{
  "num_hidden_layers": 8,
  "hidden_size": 128,
  "num_attention_heads": 4,
  "num_key_value_heads": 2,
  "head_dim": 32,
  "intermediate_size": 768,
  "vocab_size": 1330,
  "hidden_act": "squared_relu",
  "norm": "rmsnorm",
  "norm_place": "pre",
  "norm_eps": 1e-06,
  "positions": "rope",
  "rope_theta": 10000.0,
  "rope_fraction": 1.0,
  "qk_norm": true,
  "attn_scale": 0.177,
  "bias": "none",
  "tie_word_embeddings": false,
  "parallel_block": false,
  "extras": ["capped logits"],
  "init": "trunc",
  "init_std_qkv": 0.0442,
  "init_std_o": 0.0111,
  "init_std_up": 0.0442,
  "init_std_down": 0.0111,
  "optimizer": "soap_variant",
  "learning_rate": 0.00583,
  "beta1": 0.95,
  "beta2": 0.99,
  "weight_decay": 0.12,
  "lr_head": 0.0101,
  "warmup_steps": 44,
  "schedule": "wsd",
  "decay_fraction": 1.0,
  "decay_shape": "linear",
  "final_lr_fraction": 0.0,
  "batch_tokens": 32768,
  "max_seq_len": 1024,
  "doc_mask": false,
  "train_tokens": 112600000,
  "max_steps": 3437,
  "dataset": "wikipedia_en"
}
Each number is 128 + 24 x the weight over its row's rms, rounded and kept within 0 to 255. Layers, rows and columns count from 0. Numbers have three digits each. The size before them is the row's rms in percent of the matrix's.

# layer 3 MLP up, 768x128, rms 0.134, rows 370-424, columns 0-127
099:134102174136130120123125133156133104167091149138133120130154129070138135107179123139145116084146105144148151111110128114103082142160110153112182085123135114132173101131132139158115067137149169149137151161126133132080147163126095114125138161106121137097111103167112125138120114145106145167135121113138141144169127141143141119143080138112150107106135132135093059099091100140141148131126
101:153176116114147134181131112145178127122111098161150127131127119112112136090109149111129140108103092138116083126115132120129131138138133086133109165154148192113077112103162162115133106124156139111157130131104092148143082148100127178158121148158170139100085126156138136118088132126100148089123143067087142099157118126138119121119123121095124146143137150079110153110146110130120135130141
106:139099121142095119093124152158137140105140100122147123128142149129087094127110162159133146108153108141142148115111112121088181099120131140114156121153163156113146123134159116169117149098106132175127119137150149123102101099138136143139091130165119164142124108120113122130123170146106171100098124103087124076090132111083145182103170139113126135105101124169116152157109085164141108136175
092:156115096156156176125113112115155118114137131121123087056121147115153130125197131114143104093157116138162133082105093113147103136096130120125118146143131064121164123127144138148105101148127125129085164112122165148089161123103109102157101122126134102131137136157100155127123135125095194138149135115142119134152113160127111131195080117104167126117152119133120111119109136130127126116121
085:116125111109130135122140133094116118128172149166149093086110142144119102095120127162143089087119117151125140123101129116106140123125082163118097126162155106125084115147089118115096125175136125039180129115112094132107151129090096095137140085137131154106152121136156108132121144140120158129115141138123091151083142102129146118106110112164098120150103116091106122177127118160114141143113
084:163149119104137126136109119128128117148122125123138189169131135128153157118072168136178135081097123138108119134170126100147132157158143126115122101132168108123140121152143161117129114098132155139132147112107088134099134165112112121166133143112123145108156134088104092140169124151156133108166116092183073114131139119131100112113082121167161156116101116114116084108128111126123107087089
117:128172151125132081153121096114129140123127107150101119095143119152107101103113137146105135131131128133105109092131112124143073133160114171131082154129139072087091125124125106148198155154132133096101105131099148172133148123117133176148126118190079098160130131137131148107124103107092118111133144133127090164133084128124097133145125135156123133121156138147098132110097114116128126172089
111:158102118165125152163118102093154203118104135106082159122102124131090139125133160116101153178134156134130156139093159134089140119146175119147119131158151136121103117134142163134166148100157155112160118078155128102157174143094099093134128113126164113147140141139128130117138133132156139120114169114168114107097114114155122107075131119150108129161162106142091131126147130098144132131109
121:110108091153123116110105105125120147125120126087112149099148138116152136138138117149192129128146083111121141126095223112125129131161147091069078129091111118157121175121128117130097147134118156126126115099134182166147148166135131105149155121159108104160144158119131119121168124118132139101129132128124141109168135184124152126129114094099135099129128126146136109128129132177141100100136
113:142142095138089128094104133133118107138111092112112109070162100142109123180112097113177108112104111182091143157110137125135162148112106152140134163128106091119133131134142126130117092106175110130125098084146144171125108134105086098127135123171154140121106103175099155151150105132102120128150144140143099146123090076172113106163127133128133132128148135141113124121101157116134105083109
099:109120084115137073159123120125088155154129099138138164118128130133133126147133118133103173179118127143112139126163127101123080120142165086196153122147138113134158074140166109107144115156123125082159147133122156098116093134152150117128123080124152106098149138108108096103150162161131109117118136097081100135117160139149104122106150139118088140137165131155106084112138122132149132099123
098:114135117200131165099139156150184122101117135167097124114125112116139118153153136157121138135125148159106121148110139152079139148128141137137161121135139143079116141134153156103114126100131130158098124176140144146138104133107134157116111111190130103169083133134110081108131114154084161128137128120159142144114158190099122117054106115123116103130118139143124149140135144100167138141132
100:120129135100177124125114129119152110115110125131133123100132119129146122136180118123129155067102121138130145084126103113093140168127118141130145153082087102124122145181108140118162107129159106153149157076067123141162124162127156102123099123081123131131133138119144121122142101163116066131121130104090148092101143114132094140102090141114089135112117094153124104099113111146149139081098
110:157108132101101096118138107125109150141169142127122110091139132070156177158092131130115171165100120102111147129090145112102140181126144155085147166165138152110142147089092102122111120136131122145141105095101129095138105096136129134128094151110084167139111111140124128122109092151141152175124155133148133123101128138113129141141086104129142152190109165104129126147126110150130102153088
091:133162095140138151172131138131142151125071108146072145128123179081134113104087142145108129106102115123160146165145125135133146112129133146138148120163160169119112115130137128132127131128123089122144110130114165163122127108153167156126185100129145102148122133107192080101143122150140175171128160104178127109114124105123158123154134131147132115162164098097125086157103126147126126130123
095:102165131140167150142152122154089116123143150131161115138156147111145090154148143106142162091171136191143168098133113157127089120132097127106161129124108122144140129098114156133134123171129164096123131113132125103104163117107143124103126157158146137103133181123138152153154165114132062122132095086106090149127138090137156084110087144165148145129105130122101091136155144112138136138135
096:124142100168119135099148132154135138130162097162137110152151100132162072125148118191133101092100111162111160187138172158138148121097143117115132150144169114149144110154133092124149116135138096108118133134114122128108145144148155113142118130120109107120142109112187148099145165162147113112152105124107098124073121136153120119089108119098097115127139099137132115155192109114115142172111
087:116116167125130131124148098106116113120155126154138119174150117114114201132168129197146129152118120117086136114147164158160106110114148127127071084159135115067100149132091161111121154142141151144170128155109117123128137123114102146082176116143138155095160124112122125149113121112107158124135110154147115084133155136161136123115122103127151095160106136144094105122111121112144088136114
097:101118083134153094118123099135137161155114122110096152163127106065101116122129127153102138149105126143127115150069134120077103134131141143108136135097152129116127137057121088139144122115092175093116128095151158144118148136111147113116137161132157129141131136168162159072178140134148120134158104143148109137150143093127111157122122126151104150119180128130105129134090147110143131126075
107:119110115151117146125133136141135160166139158151135137106099163137145156151146178086144106088102150128149139104112096142126132167138148121135104145161101117122150117116134065158149128137162110138148140088104145166124175125108107138159116175131129167146116098111141118180088158136139107096143130130114117112113083140146178137110120124144130162111101135186152140150157123070099122132128
082:110097104160106149146134132102071143135155113161153128131110110120134143120124157115117109127105148155108134131154123156147105147126147172124125116124105154140068144098128103154148083098110108157134152168163149129136140105113161124151157106163094152109100142136137143106117166162149141111145111101132084106100183131164121144128092103158168137108156142162187107122141111078111126145137
088:127131137148116146119128136194106167110119128166159087113175096094078099127118128123128164145145126095164148132093152100136135135127163162154098093102117133103133126144103146093111123119137101157078129149107109107116103156153133120120097121132104118165153135134147132108147128141124163132120134118103070114129154124114108167119144125161137062114145158079140107141121090126129134160083
095:148156123129147147118077134088102130086142154114119153133117140192131119136101124131144141159129129149137124107144114095108139132105119090147152117180137123125121126095163115161128098130144119091117099132129084125131096117094148128145125117158114100141159125138215108144114087172116152122159098157069127137140148095116181136107133126173149130115099142155138118157105144113128134129087
092:152113123135134071121146103132150088126164095131087133123145136189075126131137116144141084126174124148121115095153108130119129108145121134170132131124114087101106101134112162129124149112133160100110111157143159133110159157121126133134122125134138169068148108086156140146090127109097159133110096125113110087061164145120134137126126130145097150121154093103166105119118121153125125163166
110:100128150141098112085168118120151136112137119133147139118157158139123140098146111162126104138164126184145115148084171093158119164123161121133078131136089105124115106134090122143121212106207179109143123147157140158139117136127100147154149123141121145140171098128106137133084143144142124120156140148117128152087099109087136097139098156118137133111123132145127120139115127125138122134120
095:169134125137104103152166173113152152118141124134112112118175098150109125144148092115112186119134154139101156086084113119080133149161080091140131119119109154114139113114137151127119069144108177118122096126108107121135121132139123110094142145109141148117163112173133166138131094072102148132162154158119123159112148131135095104097116168100117117135112152111132116153129137126090107088128
088:148137094111124113110152110174105084134088107137084131102108132081117095166112108113100133149173120151120144158119145145109155103147172107140098151061133154138115114134131111089123133135134110136129078139108096122118168128115161130141119122132111161098100121147164117094138104157102124137126102121122093136097131128145116115180106133181160125106097102167105117115096136174107142124148
101:110131125132155118085117092115129161157119117152139131108117119101156106148108157135129109151132122119180116154160160093104139150091137138129113123113063098136107131084117126096109169166064165158120126128132152146127155140151138129149100195144183195118149157123114140099135132147121144118108105152125100103141155120154145095092120145134111116096122133109140116126109103133151159128156
100:125107153128129125095114108112167143177129128138134130099070134140145117143202124167113154090149139130089136146106146115100156090074103118108122157163104145102129133150155120143137099115120131156089111140152141108119109092172114129159114105125112120138139137116124134146112128135158152122144191137151149060134088125128119091108117132109162148093126168116148096109105125133149103150148
095:078123119126141139104097070109132140099155114122102137174148126133152151114144101147125121135120097134179127139174118115133149143131109145120116101134113168109117117135097100132103134149111143154100166107141155183106098145142113137163181123176134174097096109157162130116126114094114140114119150136116065092124164164118131125159131121077128141130134134151125117108128136165116099178121
100:106140151145108088133071169108158119143149104082153133087128115156128117097142158140139130100131166145147130176128192099134126134134119154144123112110136125148133136144109069111149082133138089121144107098091141123128171122123119118102092153082109133160133113159099143165110128073089139136104111118145141136154132099129185136096115111156104094138109140162113136117139147126129125154139
092:117086087125123107136144140101118139123130130139113152133105127152173144135113121097114127148135108121107134154095169103093137115105126156124115115091115123104112151093161133112098096118149173173162115157141115131149152138132152150113125140093134123143154136187167127111133090165155146112140086185105123110168189155148102125118089134084099141141120129172106138152143159160147099150111
114:111170153185133178148108131158083147147115125098150128142133140098117101157167138126121145149076172117092149142156149103129120117118132119108121162095111121162144132109150140106113136096077155117123119119131170123097092141132129112127144143133110152164152111168136115120136121163131155170125143109100078140104119115153125146083068102098108084135142162143105114125158112120129137154107
092:150190092142055120108125137120080161107102109093103142103117174141111158128133107111127135122128148130131084144089153126107159127086121091113114120155117153144112155125144124138121119139109170108174154125151153115140128129091152115129112125113143167129115103123110127165120146128114125102113119120170141135204138137131134098126072103155119108158136114091141124118139076146109103149114
088:129123150143149131086099109130142150104172129100127117087126143156144123164144147121129102131149102126118118145139135109078116133149178135163135138119106079134124153124136111129116129138129116174080110151109134146132089134111104155118095134118108139122127083080151134109116154125130166105107157152125168076103094193079137132121115109077152147112130115087136119121106124129107077129179
092:098098102134122161114160092102076163128180168168102123163084117086126113093093076119184140146120115137109135129098113144155171131157143143166141136148150160115108143149156157116098101188111126103118131101102131130132117169131088115126149135115108107136132118128119143115151104125138104155110108101129111147132123139167113136129134134169137085112142110142132157094104118124132090118098
092:170133141162116134139113189162112117123136153114114124110116104176132124122073161166127161119140128148089116135150081137111158127102148137123133150139120150094135188109166154121177154130154117133111127121139143137161104141119151125143108130133128163138117145080138072120092111152116170103160130096147129125134184168138088151168099116149094107129117118093117125151128100109140121140143
093:141138129115130107114112162098164142112169121156147085113124117137173138156114129130090116102124135120138129134131117095125134107081153136141181093174088128134081124142085142128134150072144097109144102128148112190147092113074165116105126117153123092128118148150142151102104167159161151121163136129106124143151116120088170122141100092141118174139136129121109107122118118145134106131164
103:114132138150145117090105157097110103081141136147164176116100129130148130116118144124136125124088090179103146125182083122142102114160125159163164132114110132076121132158124126114149133171122152131135150127155137142136147141146142134104102094075144134157120152104135114107135118129112179120147111168107112146113128182120149166103128134124163114137097150096106132103118107072085134094140
086:139143140146087125104159101157115155128168119123139137115135094140114119121126096148120062153133095164123153118178100124085164136133124134114148137115108095147094089111141113130131101178118157135146121193131136180132096140143105136106094169105139134130151142112110077126105164137134119119107122089106151141153146099091108107094152145145123185132127144156116126133138083102107123122116
102:138119141143139107122114112157131106153142141143097137117147132167196120113134147101108135145121115109106120131140152111098130089104115112104165117125143127117104143143147125116114169137059131115182141128118126087133125161140124153104156145079123139119109114139110181128132155071139137180124112117181128107147147115117088135117103100107181148175119099143109091103113146131124114178092
097:100132175125144130126125097136161162096122108101132129124114096112142135158114129152133116151149128169117112134193093108098148093142181101118127153092122055127123138131193140102150107138168122123142112126156112130109095122124165117143146090114113135114135087150130125105104098146051115136100118147116135125080123091123121126134113149102097155131143143141129160088144115106141110134117
091:122155142136133101129164112128128074114089114125147159157134155110120159141122062163137151147106102154121129124079171155163088132103152118145135128169148140143121166119124150153108160125077121123117128092142149136182127098146118128107127088112152172148113145101150171146142162128101163121132100089120131095157110144120131154129125131145143138116141128079165162137099114121129111080125
094:110122132119102122173094109156129142094144109096128091079114140139155135126087137112163119113132137126146124145095176086127146114144110162135140099131117110144142155146125131187164128112149159119106109085163118130136128118090135096138112115104115154140111111151157111150164110113134121111144151150149122123147093163122134101110110136095196112113096120142088115150153174140189087156111
095:138106114095160144142131088116117157133116113115127145113112181173079104105103125109106135168157152102128131146129088133116124135169136179151160127108123136142084157139143155155094102125096144115156134113141145155113113088101140089121123156135124123140103118138144143132118103102134153109144091146100111094122129119141157099088116176121126136107100174167108134176129099083075151141106
095:131116088197099113177149118141118148104137149134164102125138135144140089156090116094094159141119123138123134122159172103128166150164169090169110143145116163157154170149148101134153159086102116135109120140133119140108147129139077140112127106192130108124117105122133136095118099109095152141115124110138108137140126094091122113121090111134120134142152128106122127113167154151169104128098
104:127094111110107118125098087104123170132105131130086118126127106150107120155135114132094171097152146129108179109112156114094114131133104134112117126106096138111132129095151128115163127116117179193140156112126164095146115099148117084080154147090121135114135161149110115166144123093169157116126099132183119119139119170112125128145158158108103177131116132168158125146128137107135120093155
106:124158087117118098159130112117101112134128116079114121106095123071085101123140183092094159128137147156107155138120132122122156118137136146160166174136154110111110161125147115084092146116124117113127146126095104116127091087093105134117135109126139133121174047123143117133138102099124158116128156100147124123118105110146107084171134124157112144160154161144112145124088124101128140107123
100:139133122163124115120084122109134124162127114120150139133151153150094114119099112139139121134146129149173126096112126150151135058166108081112185105140089156115088143076097138119115118147087124112113124116156110147132149119091154156125148144140133158149100097161125122103141165118117108130136118153109108121053170097134117090129152159153122120148163109113167086108127118135118126157114
100:139101118155117154118102143106110128153137144194124093152131159151094146137117143116181135164124101123204154174132127138130121093144177152135153128117113081133112120178103109142171105109116103128163116151137112175100115128136162089114150121128124135159096129155143103123111153138157121132107135113107128107102148152112136115177121144184118141149108150139115132166123100138130110160144
098:096173085184164139154079130105123137141075132145107114094129130103145108108154105124150081153135083150153075148143128139156126132144120116139111143115118128090127109101110119130116086158157139151166118158149156115175128118105151133137133098146111149128117144121148139111122157170108118142131123113107131141115132056163121137167146147129144144138137140116147132116132053098122160141141
091:122175115145126165152160093141191091146155135114149126148112140086066127148133075108105133154176142139117123137149105098088144156143202135149116113118113176122119134146131120136125140130129126135146141146127126105102108115121126141139122146125125141125135091136147121116144155156090113071119091149162147112095137142140091136130110129108102148129122166141185151149127093106115146166159
103:091149081085096116111097089107120131072133109115149122131115140152155132157114146119129104141112137128132165143087158148162137144120124141120125125166127112132121144116128092117123147093130133188156116153125119123157136122147092136145076149113136137088093102170115105135117156130164111075114127115112138117149145091148162125134078155111145138120162165120143119151080146072140100108163
102:149160123176162085183191122086108116157145182132127147118196134096115125169118174127149130120100135152123101120100116116149137142159133126157151120139113159127119112135111126110148120159123138119123124140117173130111128076131120162129135120135125113123126095141143084127153106133155172112087112155140140113090129155100137115131125107152158163120105152135110092112095157104115088141092
112:100140125115161146093098123094095162130141115156106075135133132139149051125149148126105137155097121112180122112127175149107123131162124114145098107101124137159115173159138173118083169153090140167101141102135140122108075153120110149099124132149184135121147117102116109131155156132118136109164099109141163138120152126090147102112147141088126124128110136115108136145096114152125122116124
# layer 3 MLP down (transposed), 768x128, rms 0.13, rows 370-423, columns 0-127
100:100152107168144123102171115152112154115165132092162120125094124141149100112087143098091141159106102096170121137136090113116152143122160128121116161124128143147143129135120102108118128082133131116145102167115091135107132138137154129125087138107146153104138164126159165128149166173090074135145099162124117041109112096165119135111116148135150101101124127095127121151114127144112131141109
104:143123129123111104151121137105156085100114101133098129135160123140142149183198144157100140123108107129161117175104150118110105177139184119113136136113100128085157126110126134120136143141132115132132136129124170168133109123150150151139112117117085080128115129070084111101150159186114131154111126129156107110146191081128114142132151101122151112128114113116152141105130130099116098138139
106:135106123122161130122146124133144118108151118154055137098109135143140127099124116121145113119122075080121087163125140153139104115087130092138103158131153152120159133057080140183153114184119131170097127114132106116124175125169140144125110108149128126150068127089134144161148140156123160110137147135116150113117098147146108158116122142153156141118141114141120152103131083117139135148137
091:113170126127122143120106096125128147098148081101156142131150134152122131125121143134139141150133147130153106123129118140087168118095139113123159093129113128111067122138121175130140115089144143120169108138140104118114132130123125147122140151140127197175157152128120173086146091149130137155078060089107100114150139102124170072130142115156131130106140130171105146158131084115151148122121
094:108122092108155149118100155105105131147170142125122086129108097100173125129092174148147072093107132124070130138178116118087173123074106158140143102105151126107129118124118154153106156122130140134161111156100141131135148155165117124089146127176139106156133122161098113131110118107110140147112147164140154125123116070126138130120129141082141139102117135111103166096116132129104143118162
087:124125146130108103093122096113157143127135145136114125164125119104138091139171104130132117096131121144140126118132128140143117126157064127146110117134125130134135099155101118082094170102111113152136105116104140121116089089110131139145087130104176104103108111140096166147062156080150116165130151099114096131109158154176154135171126074149127123081106103109102146137087147130138110127148
104:107163109127123148100166126146113151140116135106107131142151121115101180149139143092149113134137135144132088141136116114133129150153127115084120158116144167167173137109093131156128119103159178121087111064137115078112176155111121093137115124107129101131109127166150151119126175145131132103185118113132120109127142101070142134101118135115128155096088144100107113147120111104176098118134
099:072155155119105113143114129142134113121144169118172070134137089137144141121168137124135092151157127132137105144160158147155100188139130152118117090125080092088161141122130097120130148159153133112124152155152131137119101108161149112116122115124115151124103102085074126098131121120120153152167127118107113091165115120154119132136163124105135163120112107122118169122071139144124074137119
103:169146155155113132103107112095147140128123141085116108134095136106097107141137154149103122142146136121141133155108122111110108137125118175176110161127138107093125149092099103098154087072138146094130169160101116137119072094106105103132107136088160168101126122105090094100119097124102130161144165115136111102123129089147127145131144141114140124189106112147125163129134144102093102145113
112:097148145129184117117124133116106125137119189090130162129143150125140143143108152097148130163166074116112100131139128123073127153179127122138131116073145108116112176102109085108073093111103139129117149145128097149115148138115101135120108109130111129110150133145156145139139167106149123155148165099106137124140107145136117154111129121110136082100128097147114117205148140136165118140106
096:133124146116143142131169139121163165074120119129114135079172114119116118127151149067117087099066137128156113127092119159091175119121137122092158132098125120107108149123126148129150106152097106120147083169117153107128125091133109156154149150163142142146092098132104099147149098114143159149107125117147140118126129108134145147098169092088120122119167169087132133120099116110145117101125
099:143125110150149145106137125137109159125115081157126116128107173123074149119090142138109140130130136117121111154162106129084151104149110116089127091104123107159131076190116126122157177128132195151103154111129170171114156080148121126164130114142112104118108097127111147155136121128156148127139141130139129121151123078163091114167177154161140156127134109154139164140111122119138125132122
103:120127126152130094121102119160133142143119140088153132117140156107142121105128151127144126188155157146158135109165110161085117120097168145131150139110125169080101134115129099122090128097155138134111151162144092128075110112134107123099141153106179120154140125182111097127132132089143097155114132152119091126140115104102154141160134124133162154143133115087159141131082141090104086171118
108:111198080156145162132135131138124112142145150105133144123126035168129128119117113097124101115117072101129102098146099118113096103138113105137149133129199123157132108092157164158114157132120133140129156132126139124144120152152163185156125121149121087139121113149161113114132154142119128133120144134139156144140097139148120167112097128115126134115189118154125113108140127125119081132136
097:141099107153126125094094117131133102112117146101099094170164145113102148097211112124151143141148119092108157144142115145176105121145138147131096133125135156126137154087098121145150123097104131119117137124107077128152143135102158124108135130150104097094096149115108137141137122137108125164151127111123159149187147154119144133146077113118133101103151082091185122129143130141150109082126
098:128158132153124125183139127140137104144182137124116074155142147074135114076150104137138121096099125113141152119105109142110121133118110120135149118156138131126108170141133147117084096205125133138104123114200109115108136136133152140126137128075139131152132109148145126104159133109125138166135110146074162126143114161120105116099118075078092136119139123116079137129114108133098136121119
094:122175115123123162098131131097133119136101142132135110082128144092086138178172153139165135107144111113148141153122103084133095126153150159129156100103131106127150134112123088095125119071135096103113121135124113150164108143147154106107106126102109082118114131097123129160130142121075146156110097112113104116090127109157121144103184104125103198146100101122171126151108130126123122122143
097:156134130117096111136117146097123142142129143115119134107100129108130035113135134101135141153111114144150150112115125088105161149148100104119155174116126136132156112097140116137136106123132107111146155157122104142163136094108147110127076133155156074153088155181148107119132109120165167135131145089125140154144098153101132131144122127150099148102169090090167194131122122123103125136128
096:124165152129131110098082132082139121094067155138096093161133114106138125105162127124097127138166122106166093136101105123103171167166107150206143163139124109122134137148124128132098153105130114134094113121131132152137134157111114142148163125112100108160137106135121083125155107109111132113124198140120131112135130115174100131131152122105145149110123115068137125094150137149134153133142
104:133125093111132125137113134101154155120108141100124120136125112115116088156087131146096134115157132123154131154156180140092103117130094119139149109117143172164119183139145093139112135129129131130071183170130126087121081145194137134132132159113085111128134152096154137138115097137111141143124135119151135120111175187171131173092140125116134086129122138116097085138127133147112143103142
090:157105112135158146153107109124107130110136168119142106121133135157127109108124140131148132138103125147137135120146103105126093174105131136167148130136176120096142109140114132097154117133116108105066157130145058099130157164075094175138139159145108174125090137162158098094101107117123127147125154139103133174141110112121117138101124129082086107112128115133091125148110174157104161146150
097:114076089136108116144129147141151136115154134116111126127158100077106140116126112116144129113093134105124171113109100101169186185110122099142121103126089123136129087162132126154092143098129157131127154134150103123116072128102108123144086156154125054120107131131121099144127122112159101150128100114151118151116132138115097155175129108154119135112106117094095139150121120081097099124105
101:109130143133113144127140108152139138176134137157143146114089119099089140126095104160120120165098119120103141155135086165128146091147094134135116106150164134099124114130117106134129137140145131137100116133193115142102076091135138100157096124098127133162129095097125151138135126065163163113110102151142147149068137126065136142131130127079103108100133135150146125123153140115170128117176
090:117160143136118114103128148150159131138133147158138126113150138082140150122119129103118123100133134114132131172112157114153112118132118156117126135147088178107142127125152132152123133121117068132197130104125148090122116124129116129130175162155110139109125105117094132119109144108058162150111127130103144141141164132114140073051154144128175156120118153185111109123120132148175117144167
105:077115162128117113127145154122144131109139137153098112127099081123111097135134104121136139144134118046139124103117150113094151146149109128173179085102081122089090123167097110113131154118126146115164138139120119077113142120120130094122158114113154139114129085148129161092123129131158145125137104144135089136128115181156125114095204119118123122139130137144138159119138123131090148146100
088:145116124123122176138119083156145178124144141095152138105078144127111123125099148106150118130115099138125087169111106095122110102175128155150093101127146144104136145122135164136137188142164116123120123096120131059147123142121170139144161158103116125158121133100148095153126176142121115123150154129118135104149143139083118119095120089119084127105166091123162135107157163117146129149114
097:167175112102102128129107138115110084129152118138137147143129133167137145142102171132155090134181138121102164088135116143107134106152117145128146120138101087129129068138146099148127111117162099145172148127072144160134108105092141127128109114152149133124129108116100161114081148101122105154110122138127099127122094112136188128160091125095139152134172116117101092107142129148155155111085
107:115171150147138105182120116128105136146079107157164128109172149103153155107076118140131143150154129154106117166122147121170090103110153111136102164130177134155113081126125210146132076143124102125090124171123145112092124136104127146155116122117178106108115134131106112116132123123122116101149142065134140150151111160116136132132139126124105141134114145133141155107143085137128121138130
103:137118135142137101134137125094076125118108128148133135149139162076129149099127144154116177092136149152092147107135168120146125123125112080106160162130107117160100138190124133147148150152138140107144124122086137115130145106097108155140131152167117139129113115106131126150118091088090146160112114143172124159143118163186126111126133133161129087103123127169153075117155114182142157125150
096:101170125136165113161152134108143164111121106146123159194131114128139156106164156112164165102102127145118125129130119126144125134117117133143131152113132102149145124191127184145168117143160103131118101140127116141127132141137154165147139136116152103092124126164159129101120149147106163170162100123169132123122110105150128073158167125193124117141130153165132112146081111105136125145173
103:138131148164126109117130120125131081170141162113113103136112133148104154121140107118088119061115112111137138083135159147128145131124119118110137122079118134135115073134175111194140116126152147137139163098164141164119126178136090151108154127160133151172135132090145145136133106094138141127128105138145148109079119135100094111176132124123160127127125089126099136108160117099161135085097
094:132120112142138130103162156134130139169103147072090114095116101156096119159101105151122084105117158116098093120134118091136092128121136140143116119119108133173104112126156135141124137173126118158159174122109137101114127159105113160152152107149142128160142069175172085112138114115150155140129133135134080203118128170157122122138151107143121127093162137160134124140127148117114149121126
091:148096054115131099121102114119192136105131113136123148155124118123099117140136140155108149142139154105128125101138137121157105110123105147117131147131159110152138165128098107159114136137155132123100164082122132108136136104130132118114155089150082135120100124133097165108127111111113092115092113128152161111194153129118130145171169125129154147093086090096176138099127140164133097106172
096:106102159126154142154123143169112109149108136130167112144139136092111133126157105110131083136166124109095181123150142136092124123144080135144160164120155125144128109171102160127165130133113130111083140132121110128193125118129150098106076115130118110154121066103133115123089120148137124135106125143126131131120088092088112163156141146134117068136101126137128168162120129117118082160107
089:134179126118100122101150141128127128111089111147149134106145170125113138107158124127129099170126167164109162148110151142086100103135116152112151115156102145109122073133126084175162125164132114115146118127125157121117132138146108131121166120204155115195111120109089142126126108124121099164147136105119123160144169126130110112156111147160136129121099139113093133144098087121127180104143
098:125154127120116138161097134146142165157122058120128100088096139140158130142122116103119113143161134110184101121152152144126126138113101118104158125112103126139118171150132124124154137105100102115162116146123120127110136099110100094180186173121112100131170144129101171113101133133097160119084149162152134110169146128104162121141149142083102142124130118163138148141087154085149126123106
102:145122100121083116109139122099109090110157102102131134165129152181144129144124143123139121129141138106162118119145126153130168113154079093147153086105113127096107138115148128127160152171126173140185104115116128144146117181182108122124137151095139092114111109115125158136114132145132118095148149161160110144136116149185113089106125193122104140117093126116123091119150127122109155133089
106:133089144130129152124108138131093092107149166113121128147095120123167147143094134154131120118137098144131118172151111131157098100082139133136100151101132150177131116076102160153114124140161135160071134106143148138108137139124124199123168132107129131129118133127159084132094215122151138156109137153118100065112107136135141156095129162113119123107142118096122127136123122108119132130118
097:163089143149151090141135132132130122134126148056136188134137133141119147191134160113120152104156120156136127134172143137165144155138149100159105142135145111134067093106120152139124157145106129150121133147113122160188124179128098136154153126117153130165148102155134144155157095138118145143123150131127143159145153140114119123118156119093168119121150130155109148128127133173172130160166
092:143123111086144160120121138112121116136147179126121102126093139140156131119173165103149135144160171175147083081091125128111150145127137135120115140124102108141136115142096073091149136154139128104130090145135193126131103139128148164111149137132139134140104121159136120136164118149119173127133166166104106113136113121160075143116136127135103090112159114088079107158181122115139110117150
101:154145137141126146163100078132170123134107095128091101102145111119130168128114158077148151121096139149137172142164112118109123127080083140165113141138129158125110112130119138122134137161157132094098189137147128140140149121132133114084132100111156091142095151112160117119113165183134109156098139092100105170181103126140160130120156099120115138128103099137136146098124097150142118110130
099:101133086158146116098175166116119144108143120128152098084152134140117110119090118100119171136128151119121101119125147122144126175110062150125138081156145135115107124110108174087159130143126089081107164119127140169126153115149107157147133119122141111122151099115135130145155135118166113172152076150124139097123123147125127134133129157123136124087099111087095130165112169121086092119111
093:163097090104147131123122110109096144152149122140122128155125121147134148161148107096107159169149087115087126115167122121136167124125093115124121130084134108096106123156178135129126154106187073110169147142125127144144156121104117156154089125184121164137127138147079149082140094090134135162149147146152122138127118153137147145175159144109111159108151147160155148119119124124143134156115
099:143158128148150120151131147149105126117123149093147151131111112111080127133127106121108096117139074141099124145161127163139096150157072128110132159095140147094136125143144076119142144163144156123161167112094111163129152139122155148133143166153142113114098143083089132111143130123107126125164125149120104094160127066151110147151095109145149108147097146108159157159167111147176135110094
101:135100160145140124105099116186094159112165145112124128112127147143124100093191154161117110124105120153102147150147102118143163124182145199113077124156102152123117089160121094125141123122146120141115109141158129112106123148149149131166106115118158136138134128170140167126107120142118113126128086106100137122158127104144159101127115075118103141108175126118134141123101161155163113124163
094:163185145130160114102141120126128155150170102101117118138109089094129127126175152122149143161109123125107103127111105144096080116122111146158111173091168166124128121113155112123114111186125140127111143148119102113103103123080113122113115100131104106140136107159117085107115135090124115097145095139089139163149161120135118149172110094150123126116105134141113170161081122118129153078138
108:160145137127121126119152129129098146116145139124134146117147102092100121145145133123173160137137103168148161146120095158115112135142139135119097162108109103114115124155134134165091122142159138160105119053092128175115102136168165123130117089124135167141098129148134114095091111171135147105137138089116078157115083132139085111093143175092125136129106115125089112174142130123088149128117
103:160133123155155126098132141136135109102085131146137117121134122117166140182157081092113126115126112139131141114113132135099093120137129175145176117128143129132163132152118087121111138140124159124136178175113141158084174127164126127172139143108102165134152170142106129148122128121128153153146132160052111151151178167148101121098127141109165126097105150104111138101159144116126125121099
103:112161122127125170146133131149125104127089134136099157120092117163155144151146116142089116095088131106109146148121139107113137151115106112148081137113130186111190131146141103141123112128099131180143079115123125106174124170183131161109121073155122125113121118156126120144084142164152107122133159148128109157172130156131114119116117099115123135136099141119088107120134118135116087114073
103:140126151095144148118171111126142090129130139112097187146115107136093117107089152102126138098168136096137148158093061083144084148154120103165112145082084122121147153146108122111116115134146126121144128121096154102130148117132091141140119131094100131104137109140145146091100121138112107134156146105147132103068111130143117113177169097153146160109134122127155157156137121111130136175131
103:156136107087120137131169150174120090134132143153105110134112085128142155167124137161129138111135167134134133141154132147067152130087106161120121150126133109162121126101125164111137154101111109154132114106142107128138123113161123125108145138149145137107161112130169119125154141140158100072115112128121056140126121134057115153126087101121145190113104157120117134086130159129151156136161
096:145126138116091097115140134105120103156129090111156138106123135137106117130143153140155045128109122103134079131145100125162111134098116133119138115103141143153159168130153180134131113185150128138116132113114100065095143115114133132143132095108141123084162174161135148156135084120150122113175150158109165128115123142102117090122095154143141078145118107118154123106132124156126105116091
101:123077126088124106136161156164112187101123095173102124093159135133105125132142131126192151102123116074147133124133143149100116124103148132121110137096080133099126165144116118133148111127099101121101119131127156124097145124081112136120117163130119134126115110157119117170127105089134078130127121152118100149135136100132137062124137108197146122102150094128146076135134130134146115139112
108:131135122123149134139075126089110143132133109123088087108122138149114139118163088105113106135107125108087166151127179178118116098108110133090108126134110092090127119124121146097128178129117094119152157107092138161133135095144103142145181150155163172122110164168092122151149129103106115159143118120146139148148089109103133117136142134141113127126109116120159117150166114168162172102160